{"d_model": 768, "n_head": 6, "d_mlp": 2048, "vocab_size": 16384, "activation": "swiglu", "attn_scale": 0.131, "init": "uniform", "init_std_qkv": 0.0156, "init_std_up": 0.0156, "optimizer": "muon_variant", "beta1": 0.95, "lr_head": 0.00445, "grad_clip": 0.5, "z_loss": 0.001}
Each number is 500 + 40 x the weight over its row's rms, rounded and kept within 0 to 999. Layers, rows and columns count from 0. Numbers have three digits each. The size before them is the row's rms in percent of the matrix's.

# layer 2 MLP up, 2048x768, rms 0.0654, rows 527-594, columns 96-191
102:565545557491494562485422495502475536494438429568524555485527468571561472475521450540485492457482481467508457473500496489521507540482555474516469560503501393475445421492468510521484547471540485446436502548540462451551464525495453527460533513429504525466507562510434571509485460485512468489
100:526521539491531523538478474430442464459571493551525507459422528512575524534446495511494539463510512485445535515503529559478515459469503538505464429425543445493494482561521458600519512516478492460589516514529538504545509479496507520549534518493535598416463450482488476535475487503510493488
102:514533468525511479486532486484482519516507477486509462460475520458518443531476523518529486440471490548560539437584547520470490511532571493485487461516534444522419496528520492385452442464532515483472495564551488471544468566544527510504377565490501515457420530536467497461558466515481517552
099:529475569466497406503504509490455526487508486470500435477495511553536498474516475496507483576510421449516502532514446501543502499469530468467456499479503519467453505481424522512543489443430532491425510522533458429524490499415505517503486542461525502529520489487528547495582554503469533403
104:462504484503478505516459517478502430525509482503460513435487544513486473458561514482485566517495447487486489563534530484447488473473486500504594467431490427453535476514559457440478528524549519494586479468494420521513513452551467476484449444471450485527434561492526479473444476512492495397
100:536477531431511504561530496504519524530457534422457506532502504481444424576495509495471474560463487462404514536501515527557450468462543514424485552486506405482510451550519552508434600534474568546512464505462490505421449516507499415504476476502474548473492482464485459480536402485522491558
101:501488446534478494449571525518481540488451496442466505457513446530506464545532512507437555473413576567484523515538498491525499492530544542461447511523538499492497502536523480570426539514459501492509540512477483443520483521527552511549468510477520535451414453458535490552450492468498455452
105:581465478502529539529576438452492546514482451481488530533520551545496535562488525466552484527518481536494479559517428506479564485489498561455481514521577573446529522433496507425504542567518554519531491450515458556527487497534504491468480504431493532567529468592438449476451496567491469440
102:532448488506454508466518449500528421515537495557547419497572505561530390515464522471476506511571503518534487486518596512456532456507508556457493516551493496553549546461469549523554530422503575469441460477472570379424479475473551430495536479429523481527545459521465496476465550526385482446
098:520462523581563496494483503542492450482540468562512456422507420476529578488474494518370495506473503494498511531580513473547488481424543460484487491507532521465457496545516509532520464510496516521534439476474509497452409516476505491410451544456512446483559367408557508500529483480560482497
102:508518486443550502455466484554502533492518550542483475474434487544561486572424466521500514478433471475366509543586458506499495437539542467531460520462504569408527478551498565503467580547453501482441486582479541447505507516512518618477543570512503415479498512482453516593496540464476507490
104:532516518538445474476520529505482514507470447502516516530500536562440462495523512527509465502524532516521449553474479512496574494475457442560436519514586510480525494464470498463533497568484503521451436520467451485532473475435485521483474480510495514472509511458575495441456513477465462527
103:451512517490552466475527564469484526437455517433459552564482462488473573504483514461432484517532547517550379538477554453548552542475559468487485544497517500550482501526502414465559493513472548477496475424552458507486547544488459485503491475518593564450537468465430475455532467545528579499
097:513518509373499492472473451441513445470581499515515447463467497447521534533453533504472490541499427494547571456453596547475497475502506463436462469503547473491468505518480539532509530517442540509470459458528544493522540448562476434443469515502496543456495488509491479484512437556580520523
100:534435536506531489599526473502500545496515515457565488492466552474499520483523485577553533529398505472589466500543488494528518433543574474524439540454484513540473495498481488469519523569473524501582532529565532548472569518455582577463455495500470546585507502569507538492511523577477493437
101:476458531488531500530560512452538555503526559545511527562516445529499501508472504538502549516559508513469534502479553473538512484512538517555475503571513595582473491546488480510571504510453524388476465496487467531547503575467468525531451483504563502441507452457515506541537505549593492526
100:476549454489452516464488490480502497420491552478530489490483494549471506444454489502495523419540463479449482490500486564494447564492471460472579480523491450492546550531534477428473508487489542481463519405480514477469463540561467535425450487564548501502421454592556565486577498441547456488
101:464432471486486478548532426473537508574514477544552557449518492505529512518532526491469543515517515476523486474548527462503428528524571534506483592543503499536490531501534539446478450530454492462434471520527540525459435474516540557508472526500483501472413563424501500480506505490456503503
099:545539401477528492457465482501548429479520533500557515513484484535478450477539491514521541456551477568519568528542491476497569505458401527491552515476509476474535445491530464499571566496483598558465521555581460534415449497539451538563541563515543471515467511579553500477498483431476495407
089:489459520415522455492514454437486418540543564465476509596518568444541524451499503525535569542496513575509522451475537513558504544538439486573526503550524533517476461457571471530517484583501492459473592500507475467560468458480473502508456533485407524499450523477540545497478483492485490497
097:509493505499546442533553530591504502543565511498550567503511477525498520554491493540447429522495457541554496517553453552526445434512461480556512477522482495486548520451554466475505587573462460437466500500560472446597478513450529506466540434554548448405442488527521603470500517454518568433
100:491492559490510466483540466536516491464552427540538524508515422531514492468520488456502495564501577460548553463491514541498557529473489520481462580526474508532446464427538510498432502526559518501480503420479472507511522477504537505574526552414465563521500549494470538489558548505548425501
103:489480468394495552424433501524543481447492510542496475471521453508554466497514508473479425519474486475487459461558567502453493433513502566524512505534514488501509446487478470515481490497416486524428501472458545519528488482486516544450478492536489492523500511491464435482477461496483476479
104:585484540482557371532529502468470463505567572523530495524479476480486486466489451521480491474554492536490488459525531533421467526495491502483478520462558552622535518494574445478557477499553489509433442484490471456515464546475416522517467514621500482451457424562491486523454507474565524481
098:559448497524513539474445512506470440530492515481539473568510477470453442576495443494545451439551466448432546500510493515439532550514461479467508602533501460465501445543489500554539513461525501443510566494449505551491473457558523497529526486534553478511481402498480534520495515499565556483
101:448461556469469482544511523520480434515476589555531523542556641538506470459498485512433559470530530431545541437522509469504524514493557468481502532455482515440540513459408509532455461426496507446508529487538472552587509505466485457458535518499464527529491449518480448478466557503493517519
101:418528494505369546544507462400486521514460528528479484483543550496496535554417473547438487503492535474517520495517474518471594570471462430461455460471533499609489515558534497513532498516534489507530525489423490500570545427499521463468508531550518470499551477493488459460488518483535456515
102:553535487504528470424467459498475493483472536491410567507564445463457484482455599515491509452497507514416562515516540508546487477484449508503495566487531489521567548512485471546471454486417441494521459401511523514507477556591516531527516455450504517470473523456548524498556500507455481532
101:568520515519577613545492504388588467479472542463439582481485447505523515522463498516506467387455532471606474472511460521483528501501457540501574562483494542470452500488562514468558453441466527493502521567514566473488485512478521510509520419517533519486536453505546477523520461453515478497
100:511533554556459502568540523427533508540536519497532464533505510502490500459553546518529589553432526466509495447531501601500435438476433501482475496545548510565401450546482513518460514472468532537438494501518488573537567484461461588460463534481538532476457523481447456497449515519523579550
101:485545511503458465545557480528483489521455523550459554503595563510478553463474463500487554456504522530496493508528514551504512605551521449508485492528474454503457592539463557520517510444518579486523529543501478597501491552497477496473557503545495474474485535529482436525489456439456534508
103:452446515597498537538467494554457545509479514580432496485517519521525446480480493454487409473565536510411517497464534454467526467438490519478488490463515464459531509467482551523546518531542437465505526521470476518531419458527499465513495521496447500503431517370544528554551479508502463497
099:531469580479438435542500593501485461461498444552499598514470440543468478482558481452444444502434426466462464582471401563514498526461515497503506527488509453499484482514478518473533454578511479523484456517490492473438522482480487530521553543543511510448525496439452563539542440519535535498
102:501461501483536483495495505531570510483412487498546435493540560500535565496470522515555450514494601470444430480510478508530527502545497536518489536469474509493449560573468394493451524515494481498495410506525477434480434463462517463465493451539498564523480513511569489586507554555481469577
100:584507513491508507503477480598432469534470562520416484533449540499494437424540588537554543557530496519457510387502498484493466590452494505511458498473485463423490428448478505487485467472520471569532522469568466536498437556518500470533493523511497539515522425517533504423430551612508536486
102:502487480499551427575528487522523525568524534546528520481521498520529448478541546498487523467505440456444573477504496523513505523499480464511460483551508502529538496485519388460504555493528526429543493444504564496454533585500473467521525502510470502519496540473424575525440499464458528511
104:512505467477515485512478485497539521485469438499535551539521511505530477493506465550481562541486481435533548475503470487495567451528487452437569461502492473546446449579459494541605507567480551503451504480498474455458504469514540517501536499514513491482523403578442491526534454489542533492
098:552531439473572481532490449459583463534481492518508559538512493502495426537519485527481412478455538473549457505509405448501442419527488578478497475419500473554464488527506478506539501488554532514494528549461454583477549497491485450508469507499483462505517519544452448479481510502531497502
095:427468481496508452537514483480469469532469527542440422527528436466484514483518439498492457476509486497477554523522502470531484532515509522528492486539465503459491550525538491493552509491491490573414448454500506519491470549537497492609576452508540456498480495377409405516498516533493473504
107:490484459533469508563381470529456472473438512540523488516554500483558475512536497500489516540500469484441559443465465475550526489487464473506530548533578510496525455542451477520525478445496495523497464392506539514513523457526515426448535541463453487491495425438470510505451585451443477465
102:581493513438490596526448522449445468568526512509494409517470511533490504569517433522394514452524447477525491557575486458434503483445521514491522482521507432489565479468409598500501466494513538462499472481538511516462531590466486525454499582471464568479500559551472468509512473529549591469
098:544451556455596493454499516526458418525531543502476445464515494536470504522435498580448496540480509467467457528485536584528518543426566527493501499573490453546524465490528487480538513533527524504526521553450477511540415504511450540449492545543558488539470407443472495505519534535484456554
103:477535517509541555523521541554465450442565541472579504497486442473509473492446490525456512492473489466525490473461501552547395511548515491600590516501507420517606508525440430501489547525471542485405483548511452488479511511472492544548513476461474507565476503509505486468428526510530435505
102:568478481526514542592447426480541437496557518442500505558534548478468546507500512547457556465516481488506406460509485534501454495547466453498519470568459454508459478545520536550480419425457508484534473577486498535531500485488468469514458532484524458518501467517514568522564464470498516549
099:529480423507509471472503503470601443506423516468460456570493526542496521418459513508495586478507518492494479543506500435495565559527534512482531543567521523523423561420436465551510533432527478479491489521498505471454486475544504469469480554527554439489484468498478474458513512508449501451
099:459466481496516442492464464454445498506472539470462483467578513507481544519521420550464499484438397457532494584457557536517526464500522497546526496440518498455525593494545446530522500476487477568455520524513542484585481512475553516572495474478493553519576543513581476477447510441503453469
103:547543480448468502495510531506487491523525578512467484501495505513539484467542500510459492537452416396501525538452463536529569468481443550465540481453504453518563545493483493484433504508573485546479475533493546492538509486483448522421545452552522528487579462528510488483482556492498535455
093:499508633536435474465555546522489551508434513541584510511490493579513456485475528486540407466541560533503459530471446496557465515467495551514476483486444474503476500490496487552573492497563519507473533512523467507490507512528479527522455468453550513493552526465510504502485469487461509541
094:477538379538536490482533491487495508507450508497465504527522461576495509496465511552504459479483494534562448578455516516546456529610528517482471512507530442465378490518501500530467449487446496477583512510523510548509487414515558530546462430560535514475528444453488555453506426551469473536
089:522527435515489511420553462529524499565502493499452463468479474500494496514548466492535445487541484496517601509540464437487488443482481509512457521470489519487459477524442501540460538480426547499486454409534553500565505487488477463478540504462475452504480490513551554482489488482503557429
100:480497447527448556536544556574519494450457548533468502497491474510561483533515435500481527524509479451513565426550437459499422404546489479443483548493582537532436501511563467520493504608559563486506543495488523514545523442481550470533521474517545487504429587524548530529500540476538456477
097:533501509499516456520458541475505454504472478519565453504514522497520543439406531507544487485500462564498518503418481453550516522461527524460458523506471515481479554467438516500503452511463413511509483487530512511481455503466503437514471421434422445488532499548512519518469579558528457475
104:510451517446519491479517566477471467528478467491584492561470470437451434460495456499517488512466494448481498482500511461504492456524477523499455495544483516478532483476523510502450489502458458513483434484565500513553490462480536527448582467570501446477510529471461503525457509444533506488
106:457488455459510461555528584557459499461477462518591525471428506500472488471515506507503508477431498487501578481535509539557497474510509488466518512484585541542532486498485496508525489438587488501499572532533482524549552499561499528523476523474492488521480458500546455455476458540501539554
100:462476425431538535570474522526505560559544462488457571535527483536489503536549456511431471543476465513488463516477563481495523518449511489517532481426527489463554484436504553518508495505450446482496442518465499426448430506491503524528467458472553460442441575508494527509472475509480445491
096:513526494483494491518482488512499468475526453461505537482460502502523556556530468419573488488539548486423490502541480521512480530455490497519519490543531476512467431484507508485453519539461532488486446527547600489470432479524541620467517482533463467494551491500511499507438576522518495500
100:455578491448511429522524552460603546513558452518541432503463580513521441500523563519502456509506465564531512544497451534462455469491464511544514545465568546501450490446521495511534485524445519561535523498478592480563485573524535496511487487510454487528528502543468469484413481502546546521
094:548508496540556480531502488468495476492491455525465466456500527485437524603509534500522485566507509462483513567490485424511457442478473517457535493529529527431476495541503545551494454549489465469514493413480556508535435516533533552564614504503550425524433502502472555511514517496541474512
095:511472529574543494459555436517457487550490537480530455524431473559484569472499527436526456510463503521453511564531452446497462551494473490473522492438451479483455542464493536487528474491486557493567497435476555521428515496531464451467409534496515555475508513536515499558514477480502477511
100:390496481480542456430488494539524550476475512578512539504506502526454559491498548500492608436477524501487494461523494519500526450468451455514537499503592471576473449510532468469515454553470480546571481465522493547528520561487466582453479473475480502485466442478560546458495492602500475507
098:505553517472444514534524494406551461393522542500527433498490530450488513499572500461427498443515521498443498535502566528553474486492490541478484486497436477414463512465400506430425542518525519502539550510427428456462535514440468453503552525547503482558525496542479474509490544518498464492
097:499555519536459534490410460523519525479570466500544412452520499511505512534430517515457497457535472522523562570351479461506511459492535485464546526489511526555491513466525521460540549442457534484523463461518531487480446471455458508504463375533547524509500544520513490495488487551504480560
099:483418481440506503427556548519517493476470483470520520507507496379551539555514508477513469511510521447473453494500466461544488515516474532515483585465503531528461453508546511482457497508502453548463501507473479541486481481472508491505539591514461511502461467451512506511497437579470492516
101:533505475438515484473470525521443446469529449553521563474476484545522497529463497570499474469462480525520539531520535457447457537483507509534554585584450549535476478459541462515486535588497463518496476584589502502493595451471506562474489521489601519483490437520455476480474457518484571566
104:599552505495572451490486459514437498485515461538504572472487583454447492562518502473559482524519481522497487507555473432534506557545478472421519477570500502495485548466493496465483490441515480515517574486490531462503460515518539496453554556558549430494452441480506502450492550469485454505
100:479524528433476472504552497491518423550512521417519537487518521495434509578562539486551460453571515541495535553451556488563578578484528552462521470523514545451428464533557526515465480543512454538493488519538512383580547419472492468524443549508458461508494507503452535537520520413442543464
106:509476410508477565570572475485512552477544509518490513472467550426479511470469516457497448519478516435503493561565445441470488565456552472494442509533531536512542498480486474482461515492481503535490534468503540453564491546500543470489478481489487475470422471482448524408433468492437432477
104:500485492461538563382527400557493504524539446549464425458484512443545443469490421485420557459481442477463442507470495517511598443434522544563501448436488531530563526566422437538530511539534440507453484506552483499478491539484527404536516494552526531528498490597562466411525467539455466537